Each number is 500 + 40 x the weight over its row's rms, rounded and kept within 0 to 999. Layers, rows and columns count from 0. Numbers have three digits each. The size before them is the row's rms in percent of the matrix's.

# layer 4 MLP up, 1024x256, rms 0.19, rows 329-435, columns 0-63
102:495524487505505422576540532502498491492424545549478495534492493471499506484441456426480493494479456481486472467494467477531538451437526466437525508522556554480521443557507517542514474425501484
099:503526505530485480486477612547546558467475515548508492572503469501524464563522522465451463527521611494466472502496434533555525491521492522528478453541494498550588483493484550519468444474484547
099:418483517415522463528522529528478514496548483515372495499445549578486511484521495485528546513504415472503474513557488575530536524563461456525525477480569518523501495513495490477511520535553464
121:512546545504530531527515481596507495553502429468440480485521525479498534486504448491467456507424575533519501497447529502487550414464536509489573539590557475468537549533431495522496524496432612
102:505501509560509535500537505619512465535475465513518524503503510498552534498473534456496546542521577487512506614494540501459573489503507518383454536499441510480463584506472457483538526580479616
104:452502454483507439567527536528571486450497473434487515463559532474522455478496443433533495411473559576512452500498490504525496497514541481514483535472548523507476508459467471473498449484487537
101:407451487559469504480545460470550579459455515498500496465520515527525520524540442449518492526473584466403472449362517470546481589513565500478481496508485523506496454519488445591551561497556519
095:487497492540487463552452483459574484497499444479431500520533523565541527412442527540465484497506451540461538510431556523504493495482587557531459534436504468486588425495477492560464485500494523
093:500517520468531469592479399559401533488523523479500488513544538479531449497448415511486486458461543550458491501506453519560491565490421502438457547488555511455494550562458465478428451498515486
097:461516470517461461545531473573471500552444481480442421486463536563472465532451459489550493489514434480501516487515444487464515500430452428497538544555509430538436513403538581464470488506478487
106:546524533490475450452524586462484401516513448544557486574530594515554479481514502567555474514494455530482496517423464458531483432563526399513438504532457595526495540366468542540457526560489471
092:470473454520508449522493509529494454509499507555525497492504470447526456508496504498500523527559540487544471495528443474501508526504542456508493411547485496408493588540518507550511528512491501
101:512540535472483450514486504557494586493451600555482474459473469512504536520525527497470480513491550566484478506498513497532487515494520509532407465515556487485576417498440475507484507464499473
115:545522528493459515523554423510528450545407482559501534517464521449556472474551504520481488531510500466578470479477501539477466449564500486432453565458502542517575512509476493472496489446460505
090:472530436441458535493505521511501401505488495449510542468551570520492462534457546485486487565468505522436494498543444505500470516513428495516555533527592497456496465597517535551566499524455492
091:503414559564513486521519507478532433473519505505490508546549489497546471478419453525562485558551510424520507470496432394460455515512502468488509510477533548505450520408477480554542608511515572
099:498492493535486455528502450508514449540530484359530469477528528457503475485500523515470538455471534478515472424525478579522479532480483517504400467502608579443537541511463497485527475517464436
100:483462520499485471467514547473470571501465433476525440472544479513480426472483454423513510564454587537528502512507511526535559488467577560412519477527530445581536474500495478515526523483417518
097:538499468535488491468460462540496512496560448464447463615475527512532525531496487460469535498465480484499512467506541498478522488484478552484512427515541520496443511416491488554570486517497536
109:526494508468498495511513504540495492490585477471580488509610496452534535494580563480461530468497506543426459528521521433490533544480493505499490576555490496506480484531425442544470508512481504
102:472485527477456542466478510493541443476475511480530501487567465524502496453462500445433459451529524496443493555515573481475479543508485527392507532502529547471471507474494493489501443501446586
140:599539497541511413489601511506502393464563487525528495454467557497488472492463506425448506453446523573493499465442493457505561513546422478502518469492539545414462480480538479390431415506476457
111:546487487504510578510557434552470435499446435495500528488425565555506476515520513525472595510525479470496441544544521452471500532547539482493486565559503531424458480509484483484492523547547478
103:413519454556567489451418535508475540457442487479411445563476524473504453444538534475509462497512443543519420472487479554486501465483433415525524518523493495481486472515537511446505549481505584
103:556481482494438536462596525486501492518433480554454523451536559437537473492513606515481502483494398508576498545409502516530555454416493467432467530534500403469545459505474533465521466546599569
096:452449464484533515525542455498554454479527519524478458465486547472490462470535479503499496570518576535477445542485463552404509524505406481475511480510457487493549439496474554469522519482488492
102:491494402455491594470510485520569471477493513468508497538463514488527524443523573551448454462512538447610457496533581512546545541511440506503532518522528528530561429487503548486481530545455531
100:549504510590486476490549515474479439472513458532533552458470524456453474566494473531436511543453545501565443494519499479537571502479503397474519547521527506469529504443554458487527511556468459
099:497511430515535484476501566550472525493532517473489617556573431519504571469502534444510490403541548513573491487437495406526516531485527469471541533480534472493450509486504556503509512478453516
106:474505501511448545509488480507476524439464433493474462492474556534566523414420488423480496541604502462485528517498591534501470502555454517535553562493484492492451533523517556471514447518493629
109:533483468510468518462550508489534506511467441583494565531528524459529542564549511481478487523506480545482516580525486491499511566553505509499516447501545509485564495519490443599548538435496536
098:496428469471543452523505524512546501493433529529498519513446534454543447453503456500529527461527488497499385511444550491504492474462519551475484474451519479542550448489507453489525504567592474
102:530477509496500436451472500530564459445507502565507462434490526496471564464518455426494491549556514435507429533536477489452484529467515484495487504518483472507531581495441529552490503499479473
091:517479432558472499471492434487519546527475529555530418551523532523431514471512514428463542543389564449491468488492515546463577490464537436500476482550515460560555495487481530538524555518443468
102:465516459531525506481524493468486497518472459485503482529478509475478538566463501538445536585510484447531510517488500513488514483494536522527436476528457484486530494493522498493583500538504539
102:517477544460475478418513569529508568459528487490504462528472513434492446466543485496476535569532528507485477497423501512454441561520540513553477587521446515510560489442577545502448504570483506
095:490584517527443467478493508483496523439527505509499483468439499494514496468512588454554549489427468525457430539523421540399538512479545555469543536516488548532505520512538497515466573529508559
104:491496534435442510443480583494451523530528472492496507467542504529493569499527497468496442489486495511453451488498494567503479524470487509515486436376541429435534481483543503468519551537503471
095:488476473441603502482481484545456507563590477591496484500516442535502446518422484524530512565442472596430434470488507504523609483523475447567443531537453526457451415544530573504589537550533484
096:526436452443569476470537535491498496474463538512517463499519506451493592562425535435443605562442492545572451562497538579545497547545522435482466519508560524449466506546489503478557527476583487
097:497477459484488583483521498521553450524508494500495487407538513446511543560473497456514509524501579446485510480481451495529459551484486469569540473488537470474530493445520449507442532471474524
101:502530546502562395499522473415471434445424529501419520505554524532446480481498427429477530468451461502491501507476515499484603520443513482551409522530528505490456514522469516417413515578549474
099:472554517576547485458504507581583459570569508468487538523520454502483459539462530539503477446552462512453478492473495422532451527476482473490438459536467544503585449465496435424542547507523583
108:467509518513540577531558481518493569528476490517523498526527569532511497584574576496469477595542521443554508464495511487549510464500517470389459495460523396504510441467533442507475552478466519
100:477484487456561522417595513552522554556453516531486502416489528507489461439508462466391404548477549502486425470563499501569471510483493460492464509578553501439476468436512538440465458504445474
094:503540409506510532528466473500473501481525466581489501453484581469504506486565500531480512442504505474530434523536486521568608510524466471490452519529557503563495488504417464443502493520613514
098:503558529480489500453491553447538527509582463517520488508529522478493538444512559522518540531483488497460528521478485463385568475510440512483514495538503464489590487445477488446456577531488518
105:523449524552461530520482524514451508475453463459519507500536562451508483498552554456536487500445510496466520517423500446507546503424479489502453526512471519508484531453406509531474470426551493
097:482448487446430528499495522439544502486456533501483511528523436508487496526574400500409455527501474529444518544495590494558423512511478519523493523520541465458486486465426558491524514459506540
098:528512467523518585484524501379518425480502476489531490458492509509538520547564534482533530554537478518454489498485503445585541562544444494494418509498443462535527501483515467511568506527510462
105:527461514540483463512505478476553465485509500506493393427563466513588477473515554432506451483516529450429509499453568478528484483518486542427523467377538462506545489533487502542528466561470478
100:550471535469436480532539422479467503545434464504535486517499541451522498536525523508488501601480528561499471503447535569476461495489591482439563491501497575408430499493452374575491506532464524
105:500447468507504506488534518516520441497474466495528457487507484465437434548473530476487543539454443449496482486534516533500518454550450567498486500525518496476447461480437472458503515521495589
102:503475476410532527494523551530459492579483521494512564451532609511472498553512496453468544531522446477458475394503544431502449523471497492509495513564454485546464487460492460474527554424498538
097:527424563490465531552505472543522540535473472466545539500480542528480500495428574457450522504493545521437464469553535507486492497503537490493427541429500554545514540496585503575531497468505444
095:448526486488503471534456506475492493500458514463455455518534551563518473431472475522454524517494481500515424475474540533468445457509453470479456542449513516522484482463440479510515437518501508
095:485567488515541521497517561509505555524529595512472503593467442524462458502520520478496625509423477614512537546495458484567501513530519477538444517485466564536513481481543472530405523525471516
093:442469512573461494491537542505483465540500475492508553530473561495508438533502454525481504577461435526511532536520422466457552511419493528466479483452485516525520510517530428534539495430531517
095:534424441531437455491483429467468498515490495464578490514489554521555567487553504432491495493516557478448450490501501510491520497503510444532522417513505493591472487477521444524483572553496505
103:474456535481487490467485518564576519476559499506523460546497534442549504470525492537483513484537468482534516462469556472526484473417535429508549563470423559421517501499509451574496483481528559
101:610491529439460536498511488553565504490521531475472528370457454464476537539485514515405539508502514496489498494486478552536493458512594517478517498504553522454530524521544475501460555482456494
111:434505535524502553474530573442434538484449509514505516540512531495475429533522407457549499513516489495435445528573549563467421564541501548458476478495506436477500482491555512497481520504490555
100:512430524525529553554531480549524514444446502458425546468442482443480474505503523502558538492447517462430432466510528565512538581511569466518542523561506486544484502532528490532501537500455522
112:531499562611471512494494483516459477490478572455539506423490467470530545441519531524487461551483455493473415488424535442487531421534469477410461473558513476434497486526475444448493471559508575
095:554508521497477502509472547462569473445446410501506529490469524544443422480483462497581490456480476513512481530484497481487500513553466493488465518520504566547483485509470557484549467578519506
102:474415528534565502459580412486473492475465503457546502475418478494544449530498471470570533439480458522468496550468491498453421440502513455528508463498502548501520525518474454532530524493493417
102:502499506475501445411527529503451493483473504455562500515504538455522504487536525432447557535386543579457533571484497553528497458419512489490549476549439517431498434541504444500500467578456466
095:490489464460485544444497506523497472491478549488470514526534533469455455486470463488476537512520502388529507498519468527456481517435495456526475493463464480543477431477501463539528460481431514
093:496493579554551489505537513523517506475504514476488462495501490472470521502551514496486531486505525461410501494428443505538445498433458475518486553486461519513470512498561523485535469508470430
093:567537485551505451494458495476504521499517508523481474470481517470460426494543492521466567556517462513483469506520519512480498571519492528507478456473542466508571564490518522473609504540454472
110:486618532566441464489524470520544547459480506532513494452536464514465531499433394474477520584405494502474450422487447503464547506568519484550506564507504423449488494516543541467484512518517508
099:509534627458543541496480554461497462460551441559494466525563526488507486526408498498475461509385494540500495529516526485526519492475411467531520515486514513506501502556384515545494423565457506
099:469549514429498554492476510502487518547565504581533491538417517465420489564473451528441482438449468419530499483471573510541534486549465464465426529518555567536480448529498483499487514439507464
096:467509529505503481500538488547465465563435491480476479495510502509495482532450486448499490490606477529475478444532532524531474465492478436513552534475535471487556564494463504489528463431529496
102:527512461484480528487493446551499497499414516571460477457541449492522501541484614533436593465511554574532498509518496483536438509570495478441486548508464484581415517528413540541483523552480495
100:463499489555552523505533566494547514467549510461600499511595458528423470461474478486530556564492492592530509523462549472545449509497473451495486514514482494479531504496489534503493486466478427
101:532545499462444502430547480507563516502434534462412531515440468510523501501484549497504428529498544476556472573533534509516493500544508474442418474524490448540498436452509432515497522531518530
100:509524539630529448455337503481538475505528550493527503596529536496490522613466500441503491535484407496508490550470441531484480491494481405532544545473493485519526525516525501532549503482500555
097:502435476457482467507488568579477553537493579549501589589462526521523510496443490504518518457474535534439464488509478503556518511440444590526503524509536480455499531425471482504546496477502452
095:440515413506453533536518465468524503455491490510525470523500577473474508578471463588510539477481453543527547547522586561496442478478522484558459508530391511481481474499448488505495587506457478
095:500495415580536461555475501511505579496498520494483470501553510473529524531551551466410520502494504451490469501454516487439462504497457512486559473566444419490523428496431426489447512478487467
093:533509525524559515470430546520425549532578606512503532426491556481443507525513557500496516558531449492530528523531470462461443494502451458520519527556506467545531478506489551495536475505517484
102:480496406570497491507475511499493536514513577552529553434489504402521475527478485478457548508475494486535463453400464508464465440512548481472417493463535511576483485464505487446431534503470540
105:481507555491493440476463575469468534458538479454536495513471520467494537551579501455551515508538469549468401511476567529581467519451538515530545594539586563463488455495476512539525473451489496
094:496503471515502494493454439580445465469468450511503527533453581531520499516533479498519546553469482443502458548496512469425512523452546560552496466538507514468531496514522380531596489482468493
101:556477502575505520484509476507458505475458487526516505504501453513503511495508513434509456548473495533516529505532455491568473556409559527486506529529532507531447456560485500480532523475419466
094:395462508460511485512581413460450471430515524563499512456526465510507540483547447527459526480481433485516539533516475515440505507520488505479467567489500538531563443533501522448527509524474437
103:476500466531534511513509529559489486480491538513456478521496486507501511495465537563438435485502507524496473528524556494497513494506506625518492485525561473498511429478480438519423537592486475
106:493476490475494503462543553452480571457404496475444472537522523510519515441521484486495468436449479449467452451552428537520570486439495489524456521466503477473546471511474566410483445492487495
115:522502460535585492482548478522517488497490525494489556549549508491478535548511551458483461534515569467532447481448535486469449497594458501481442534479559521472571510504463512534516482529494665
094:558476557592477467459562496533521517534490502495514501527527542462492392479512451411511435567500575508489512554470490507506455554496430503481497500419487516544541475500498572476566561430474474
094:427573494517503551478526429497501501487482438447487445536549531585534472489516510486507507533448463452455447484539540477476562500537489495501429480480485493513532502476464584441496498487452489
103:480523449495518487512510424505440522599513573485451570533541452433549547546508492505482479484483491622545479560432570505458528410451531551449536526431550473504545470447475521488458494515576528
096:522440450530514438533477522453432557549455504474502560547482541431412477483558494557544456521492481491543477525482530552504518508541533513544604532516491508534480500414526479552469457461431544
096:486544550452552510509541515461478493523483528582546479530557547504469500461556489433544534511446487522433559553513450435521517507500412518499485482565466475520537561437410504511511537553503494
100:479563502459502477557478487529475539453466499554468520536536469498595566500486557511565492535542544458486527571554529541557610458462538505413490526563521466528520485499534475548434515476434561
095:468544537529528509524511501458470413529522473484449463454559514542520529450515501505492546546521523511475453461523504548449513491543489527407511520512453543539496532459517523526537552518411471
107:463537550539507472549561548463546506560456488516522494488524584500525545508514530443472534485508465538487430579507473562537481436539536429528517474537562463536556481504552525497532511432477477
102:478439396468514526504502517500495506498444490512468520479517464504495497483520495517588461494475521497506537526550482525488464447531557541550511604494540516512485463479478438519578531482454504
098:554558544471540513460512540487504491541465529565535544516554515491557498461495586435519411500541445469531401522425503479472466514549563532519531511458568450491558462485522516443550525512528517
094:462467486516501484455459491453559496468624505554499503543451539464524543468504455548515552548466521514518505577532479557539514439532482577518534481446413469518544478476502489424470504515514560
097:459499472501506470523505611488454430507546509523450509432462480457439406415619490544507470522529475476542521422475422453452484498518531510508479500498502448486479466478554430522492510535507496
106:564497552485473548518509424531481474499500414474490515511473513526551516515458505459466503554456470516551440552497505523446549547546525459480540516484464479493458484503532478479494466535482436
102:539501518577530475548567505521452519432465506566520502447522535550491515462573482506505581479510486491460517451500514578535506452507513538553489529494535430590508488469488512504422515443474474
094:468494427448445548481470549535438528471491528550498567477519513499518581577613530509523499501463511471485510506540522505507555571408513489472393524527568517541434514478489453535483525501502478
100:520513531554467527501516434543491515469551491543459342490489458517433452473473506532475426588461515497592529564590467479500539512473407509498536539469502472502547478549499482479543526519527460
096:532413534529433511444485500484454532531562514426505509517498561470457484491493558467468489578483466493519564558524532526514449482477513479523466550520536577481501487467493491500456515549497545
# layer 4 MLP down (transposed), 1024x256, rms 0.0501, rows 329-435, columns 0-63
102:505518555571542492489450448486508515487453428474476489555497463524482475493512512469495549519433496493483533492544456511545609488473510514533496580457560516525563526566479543460510474488564438
095:440536554470455508525475409509577490479475559467538525447472515512424517459538583504526460475523474548517584480529485443472469496496509467569571443516489452449464572527512498451484492483539610
099:496522451520495584495492498418509517481474445496496492511492509415462475510486521469559498507432518552525502553514478543517464486505479477440493499546555519556475507523465545425520506495488514
102:516546473464515500514499523486555503521513467483528469496506432494494506490509556452465507479450568498478514527450495526508509504486503477549457493524553498514518486551513492441501572476492699
102:488568575505495510531565455505481519557512467443494463450491482457522454490539438487458474518476557509484511426506470506536470447490519527439503491562544466463515466574544414395488473527524429
099:520417505486486481443475426420504509596440498500566482536473524525485522524500578564544485460545505461457472523478531501416465486469508489639575449545523506513551501566472494474523490598498601
095:545453549430537487566515445520548482498491492526597490554485484486525401543580554530512487479513528551502537516476493482484521429476504456533579479527549518497458563536491549480494454501519435
093:449526509443484491530520506580517462503464343466505471489469468571460493537554521490531539558549502426534417476451496475450481472500483473433478521441524489540551477525536471433487493516460425
100:567425589445464487501523488481503490537473526489501476528490485496467530496501482478602455503476449541497456591526564482412486442465431524503520504435533446529462533524520483457464520509592512
095:543465505502486504540521476477454440528482543497504429440527509489519473527549513466528524489497470483473501503454526551471406481603509527429536487456494463487540501417513479551472478400570541
115:507486534446487519528604522404474511471517467527572481486560463533503522449436479429556462511472446572522459463466488515536561527539528561549541470449475567504485505546444515403476526482443423
096:462509583574484494438492438455500504476428528458520528509505487445472500517488556530550441499507491522523491515499449455566493446486499558493494429464539474509546440520560521511482522460486581
101:611535532507548495395498461457521474535533529499540514506471529503499462572504441520557482462449489492522568486520522493590498580447508532453507509485491558445421539612478552564446517480476442
119:516509494556522514530545541527586533429458435499475479507502435523542504507483437560523499508537459428577532502454522558544565475520525525465491517467537521456517554494474473513475538502476465
094:505511461474466512484502542476492508494498518474505453525462541434516467537483406553433484455448481570503563534500468550497529481571551517484509519504517467545405575553460533504507532492510485
086:445453501527498470521518539484535557409533428462531560506445487543452495472562463497462449423526484443454503559505459529489449466513489507455527512576551501479522497588526500513466471477492468
096:451477453493485463534432481490483508462454562527542527460479502409511484470513510460503470534467450488528477521583532515512499520426455542446525447510453449496520472523491528402584496519457468
100:474484500540543541462502401551445519517519567532516563505504450533449565426535500487518478519487582551441451464502521544548470492518542516547509474472527436490458532561508542481516534576515531
096:455505526461459439527506548545468496433476505526459511547479461498469498504526481455479466488511508424427475474571499475571541484476513479466548507503517551526523534414493539515563542553420470
110:434435524541473489562477523476488454459489459531541514477481465542540488529497438498512491479528528474462471539456436439437484547527479538530473478538495456510574537512517531461505504536486491
101:468552501559480517505550500495470472472436474499565505531518489477536496561469538532558496539426454519526432523459516488492546523537493542484496554519431479504533464513496548502501530501476501
153:529555525491466477492569505435438493539487502514500442473446466567501537523469492494459487414562464498575492449476421433464567529508481535515583496531555536499472533539526444523428421572534485
105:408510462505538484487533562529453512495500528529595517420486472527529465472450526514456446541539530517556472522487555481526556505516476491496569558456522480452523582461495475536406475517578358
104:576569543500461509505522527436500469509514551431512537516508546496476471474469536503560535477537508510443495474494489476467498502546538532496511562464462586568380481532480507534474541470404512
106:470459407487500524471455449516502552483450499501485522548478458537521508482472492570475471461524559480501533547547520501506483488470464561554506468510523442511551503491573517511547492561412533
097:540527555488455523480463521558499514455564466525486518492504494510479505551451518495479457486511466523473564426512510478547483508531501508524448522479530570531514536515460518513417494549504528
100:520478520598452477517506483523515486497516526402511490538398451525498542489484536500551495526470516557490534446444400471443520486531492481484523499501540516529499516513548538519496465506459594
104:502527450463513551536460535493487483515480472478485443480523500487525646517414473476493502467524522550482499478509466492490500463489476539584504521466481501438494479491465543506553532586462481
107:500524534457517482532426492490548560428463458498554517492552568488490535527504490468466449491437454541509409497478463504502493501514586511535521576513560550566486497534545488494470526557432496
101:430512507507504468523468462497471610527508532517502455487514429551456452485511514586453508517490458485407451515526467509467521535490526561504474442532541475442578511501516461536561543509481541
100:556506591470502528549530556487475542424598514465520452478513478549557466484516423539451462560517511473490465473438454459505508495534543460535493564492435476573513532470530464525494416537548440
099:551515510450455417498495447416527489480537526433510519512509449577488578446559506481510511530546576500508452445446512559526497543537437499539527481553506510511443556547560529510497469509476513
105:453481454459513511557470459480504479526600517519494533484461533515485506489434473547492470449451623539504480436519537506483555517539558506488478462466483491499491546520459465489544456483508476
088:473536527435479571461515539557427532456515456465499513469493492594453508569548501564544435464544521523531506455501478483582563526567466458492453564533482535558450517509538525434475519535506501
101:583421552475425484487523495510512516480527537514539547442469516459454468554443466519525503484464462467475445469540553473561497446510529561525531458534481474544509441525506474525501538453424570
096:565532465503501502548457523447536563479540518528467416506467441469528478470537476486440521469494558526500572454497488437584530523470508475559449529480533489474447496488469523520441432543484507
103:502516506448618482459480523474462544457557518429440493511565497528486451481486545529474453505590534489491509520543537488471495464530578529482455562514521581565468539568576508532519516485490509
104:434495490508511545520472536494466465515467499536422449524462425523518486536481497547470518553537390471468531492451445455462596471482476488492493588538517512512468497510505472541573479519471538
092:501526515503470486438560491501502555486545484517514566482453557470420508477473529417430470487487492584571479510494499580506454484455538537546541487509552474428481433438423461481414476547453542
101:420507494526474597481414471534536537490507491450511501528487502526503485636458597513501469450522477471541531524544465445480506444539467474542476484437491529513496496536443527509491502468486533
097:496552487537416442536515506502507499487459542551468544542493540555500463455564518524496487544527404509465566496563499546558500441466450527542434477486519541546531434529465516496590475436508517
104:470585509500436509464523497497489566574541508559489478523506570494494477503483593447515507465531438512512502453508513501456436462462435475459520450506515505512499521525499426530506478407513525
098:435465522426407502455468531443449527450495550444558528548452538524518554441551429539471486534515517481530464505481490488478479475499490485518592567489420523524463595525528526498512498506459466
105:462412444484476467626524572448540497473449516476560468549482475520557493446487452543502493492523543507453550474450480404489541453536487535511551462486564552534529572560509455419526533451514495
102:513464554484522506446513486436537555575504455436562480514605490514516541583495463514458514548430474459489534499500518478565557496461515482481497503532504513529536510512537547430481506487573455
100:591492505513439487511547478500485504495476515422422528519494540511487592530508504520542547481488437462570398569435530476436494522487491484505479561516521490442490446493467594505525562472525427
103:530555491512446421512549523471482472540454481529541519463442412499447491477426543455527489551480549551456518483467528531525520489457530507548480489479524470456517445486416565513478489487522550
093:472555482462567444505426577569531442485536505533446506529543579466477469463415462507409476528482568468462468544488500540522505525569512455472468592539548467465500537493456449527479541437436453
105:504530477465408569450470544496523503490494469488523388498488498549462546480523484533508514496485510446506478558531564477529501533499531464452449552553496594488474487480517474500441502546529501
098:474467483545520497464499455551502426483565506531436549397524499471456471513543483425586476557528590445528497469536492455499516477428490480457431521454509462436470525595426570530511538515539544
107:535462482500527493581440551525477545533477525503497508509510487467500492520424588489497468493471476454506463429553549554451453477450545511541467446488533495434478513430434511489493538524519486
098:471493532443486438547493538562486473507509518542557455567480432481487506537499498483432469453515483593528456567474511548488503514528522460536501451462505489508522493483501549439530516422549558
102:543563435498526517461461498546561479563505489519450437588523537457514551476521496512530459479574508475403511487516448452492531436441590512462488465567486499502481444452530427537473496652469477
091:534433483518528503583499492433444425572469482490526447553524433515542464471501445504502509428515485507578476410451484527538495544526483547470537569535496466453489481501525547521533538527480544
095:522473498522412544512504503503531528579564417517507544403477477470413491451523478487450481438543458459489502538539506499505521516581454483512463509496510477477548497550565513491501513456485425
098:523512525537517515450534460452525520454476507479504611504474497476503502427567474468514454538429544494489508449571457503508531534501503498510473439562488502503460535555525530504505476520458539
099:445471459483456430446467486515517523493499471460447560502478515541551488536485480502501455487515482535365552499448525527549470534456468457507565416511502537514508474493608415551522435485485562
097:506529552403465501513503451442494501491468550463533520431485477519519473506509504487466539547487540459451502561461428526485431466541496541535470483510502432492565469539456523441584519492497570
092:512519552492508501520522529467478455413448480481579513506465498485512508497499445538506506443540521510525541390468513453497452468537497495496464440521561540465464563526483568494470437471462575
097:492465453536526487547517539473530517453423521434547520525446491598444532483536451434510469478498508474563507581469531537598515492504512480534489470546530473563509472481510559537569484533497468
100:473431461615443504454485569458422467471486493560494466503446479495497584525494546475548524437461514470550447426451463457496502545466474531557469536521475535486439546514525511439500450508557525
108:494476459434477530453527464502442489550494540517493496468554525545496513419486471468478400449503507444471573520416479547493460450598550462513559477468470475451508470593542473473433488494506521
101:569533443485483500546478519552477474464489511439478415530474438466497508431467507509508519525486569507564564562480504581473530518461485522473500484549441463533528519478480489516508554551480576
108:438479532473502582442482541497485549491572534529508482424477497520543559542508402530535528515549484461481550554510528494519430590521511477564504529511546485543473511612495538520474528504468503
100:499500495513546483443502515485479553545468465530528433523536444462510459426545472521455464502574423535547515406489492486422556445448481527503501517430472484428525464561530508491494542588498558
102:451461479525623495468502538492523429510457507488536435570444465455508446476523558523476405457520530518507523466554554453557488484494537489450537467476521475475521489475537488440429524476476541
105:551503536430469476554513528575428501432445505485533518431456515520483503538544537501556513507440523586564427522473534485498473542509544502402509472462540490484516435515436475482524565516552529
096:508518524493593471513489584501477526482448510420461551522453500494442455502459493512500483491447512471500497552520487423552502454506525399410420503529568514469508470360474434492420493543508500
092:572443516387465476478558543511475483480372432514541474520524531533435536576485452534509411465533503491520446456474525476424546501497528517500585456411486465438471476523446510424429451433495514
102:520519540492426499478460515473530460492549467478496411486504488474461523449514489443526500457495509533453468466551549553586447506535538497544537484526414502535566479471462561531552503456468600
110:421484480498468478565473547492554524524544459491551448490498463578484497484515536519541484469466496517489498497479536499485480525471439482515486510466533449470514527527547523549572544487448421
095:490500416605480483553493527449529549529498518537527567468532479503487469516522559472469523457499531511550518510518471497452533556484566437484526489504543521483503521473571503494487466478533479
107:523443495563489545499478457489443506495458534513590497536482502538506510557514508565487541480518508487508506555489539536416568471521503477531490441539485531502482471523450475462492517532539518
095:477485500528518497493466482427520513457567559482531522528487455514451542533437534414455520532532470434483485487468475422486561493446517532441507396515495482477486426519503531464470438459526498
107:499535580448508539555472475546539450517464557480509549481414527516431447473470578500519475466501452496532532507479498521444519493574477540515522515480483516437516486496556434511508491522559544
103:514447587472530515484577452452515462519440476478462450499449465488525519491499512503531580481510490469510458520502451452498464495529474522509551464424557500534368532469528522487460511559550521
101:493474566449504466498473453587592459462497550539519423507490493507518510497489436504505505489551481454541478464547431463476545437425443516515542488524471556497467550513468564429464478565554445
106:546507498412482507489496468530424525475494489473511500449492509431463448444521531487476561551501551549571509454576511536557459498515506512566451597509512502442461541437471485505496482444421535
100:499525486465455481431552528517463487491510470499433458481442529444500471448492486483511531524543464439525488481585573499505455454434466511522490565479517474485554463496516543537500563522514538
086:604513579460570446488472531522480417517538565573434562509513490464566526508575475496493503499509528517457527479444462446552492535502508521481457544538502477554448449531611509550491496490470535
107:445530529511497438484528456384472459478473485595555484530446564557492465468525498514544421435460512545494548561450504464513448496461510472610425541459570507477503504496512494520628503555478524
101:486548474420485492581486581503477516494509490448462489523579458534392500476440479373601466499513480586446504497448584551626439530482468502500503456459524509552526530494466528449494513505472504
098:498480485427512503530545532481482466512474522524471524546379516534489489617555468475505470542506529445444521549500493482512550553452511498542421551507477402484515538502494556539470524446470483
107:482515480469513545548509438505512512480457552515383558480536516496474470492524460567421481488518449474495545612541480505522420482508513499510460466534477475496497434495476521525486507526470501
093:462503520416482503524496500451539485508560518587531448482501495575465433537473503463522495516516491518496456501461512525532478541510522495563453573466531470497523432492461535449485482546490524
098:478585530503504541554517549481534458541485448486528478510563594532540493505538462574538536424552431477490441552451511477468576534445480509560515461438498457467486483524444546457447545575489455
097:523550561477515530520503487465608460524535469514523497481519528533504485445505415475505445566489513512437449473526518503423504483470534436541493466454509469524465488490503527557464509486452479
102:462470586478585474527495481469455514554474458477447544416439530445509477513485584474467531514475494452478504511444505527493475530533526560460454542480470491475497482470462519516514530446545513
102:454508537505418446535618469443510531478486536525521483427496476447451539469469488479503528547516538574474549490504476521488524550528560485495502517516502480506473551534473467541508489553456419
096:517487490526485516505416439527495502528539472433520533484471444575488500495476553517502485442519536487497491487507512560469506494543508555472485507488521529459495568488439488480444482451519718
093:558511487462486488405541506562487451497496474488542412433494464512477485538569500550466591529554492528576429476507497526505481466487490455449504568476471421496474546399576468527539481561482451
093:550452547499423527499532520519521527496497496539558420549478440491475503525441549574501453446512553492534490506518476496394571462470464464478450511477522515526450527474501501473448525510450562
105:506492508515506412491531478576496523501567516475509467455443443603451505511483518472569478460504426476536515540482448553548524560480454503429514402406407485459509447467448491540566466491522515
087:500491489471514475540475496501480439493572519533506478482489453575549471459423465592468443515493506527524422494525518508555535424435487534488523479547496528499530507531510541547505505497586384
095:458471482525472561479521498479453530558500488521504528494522466542589534541489542518556502457519471476546560506454475498512462467484530457533528455626458523466550601564479502539475546522544498
104:503451502520516555425587447451465579494491550514464514457543489471576440522526448520486503435465500441472497469527575479539552454442447491465493572436522560498517499560478490496573445488594464
103:473546479487534539516544484541507532604498559516515609554425504502502406452448594559500496513477539540486530481542491513534550489493423544519485468500465517498545530503549479485585498502517502
110:525532468494500476463455473536546495494607523561497470548457561499493557510534565516473496497459454560613506472574526480566507544452525446464446435481558533509436481468465435497588487476529489
091:419474567580455604470419505482442538519527537486505491502495466616508540465552473450514466496499472464508480485534455497484502483494503574501497570448492524490486515494489487453418484467564487
095:454517455441464476501526478512496540549578525516497437541492500602521529546541567518504475505461459402553564526541430536450494465525472458511516505473467546454532509511501521505477506550509536
094:601527426492481438509541565423501455551495522526486435479522435494499486525461513504455504427593479539509485468496508421490494469482513475502534531482581493434517534521497430438475538549513551
098:517474460530529465480526464530481383547563510532547423600524584458515502516430519478562560525570508489434469491562497453524565456456409579501533566474492561500512545519481528498515498438527604
107:461546491557496527530508477456572543491497476528513488556464513518505500470534443543497441491455579455553400504477480443553523472532517382543441465505452461496574517562540560529468564446486430
101:451492464557565507472462446520421547533571506567512530501506476471481539537561508408562470523523452560511504472524513563533593497482479518482498509509520525461518502591408537531446513465532481
092:534580487570397433550521493481521526477470497528488504482443506486485494491502504454509535511589452530537534475449482511539439489569433549576423465463524467520524487454529438536509379504491529
095:401490536561442546517507385514569478459491515565557428511516493496501468532562479408517433504504503456495522547547482467520453558545555514511538546534511477568505519475540509541594469480526500
104:508502431545465482538449483473489539521483471439496476498580460478497497517491466469512440487406486478464539561517516557526447541477485518416520452468535595620526553519454443404485483458494457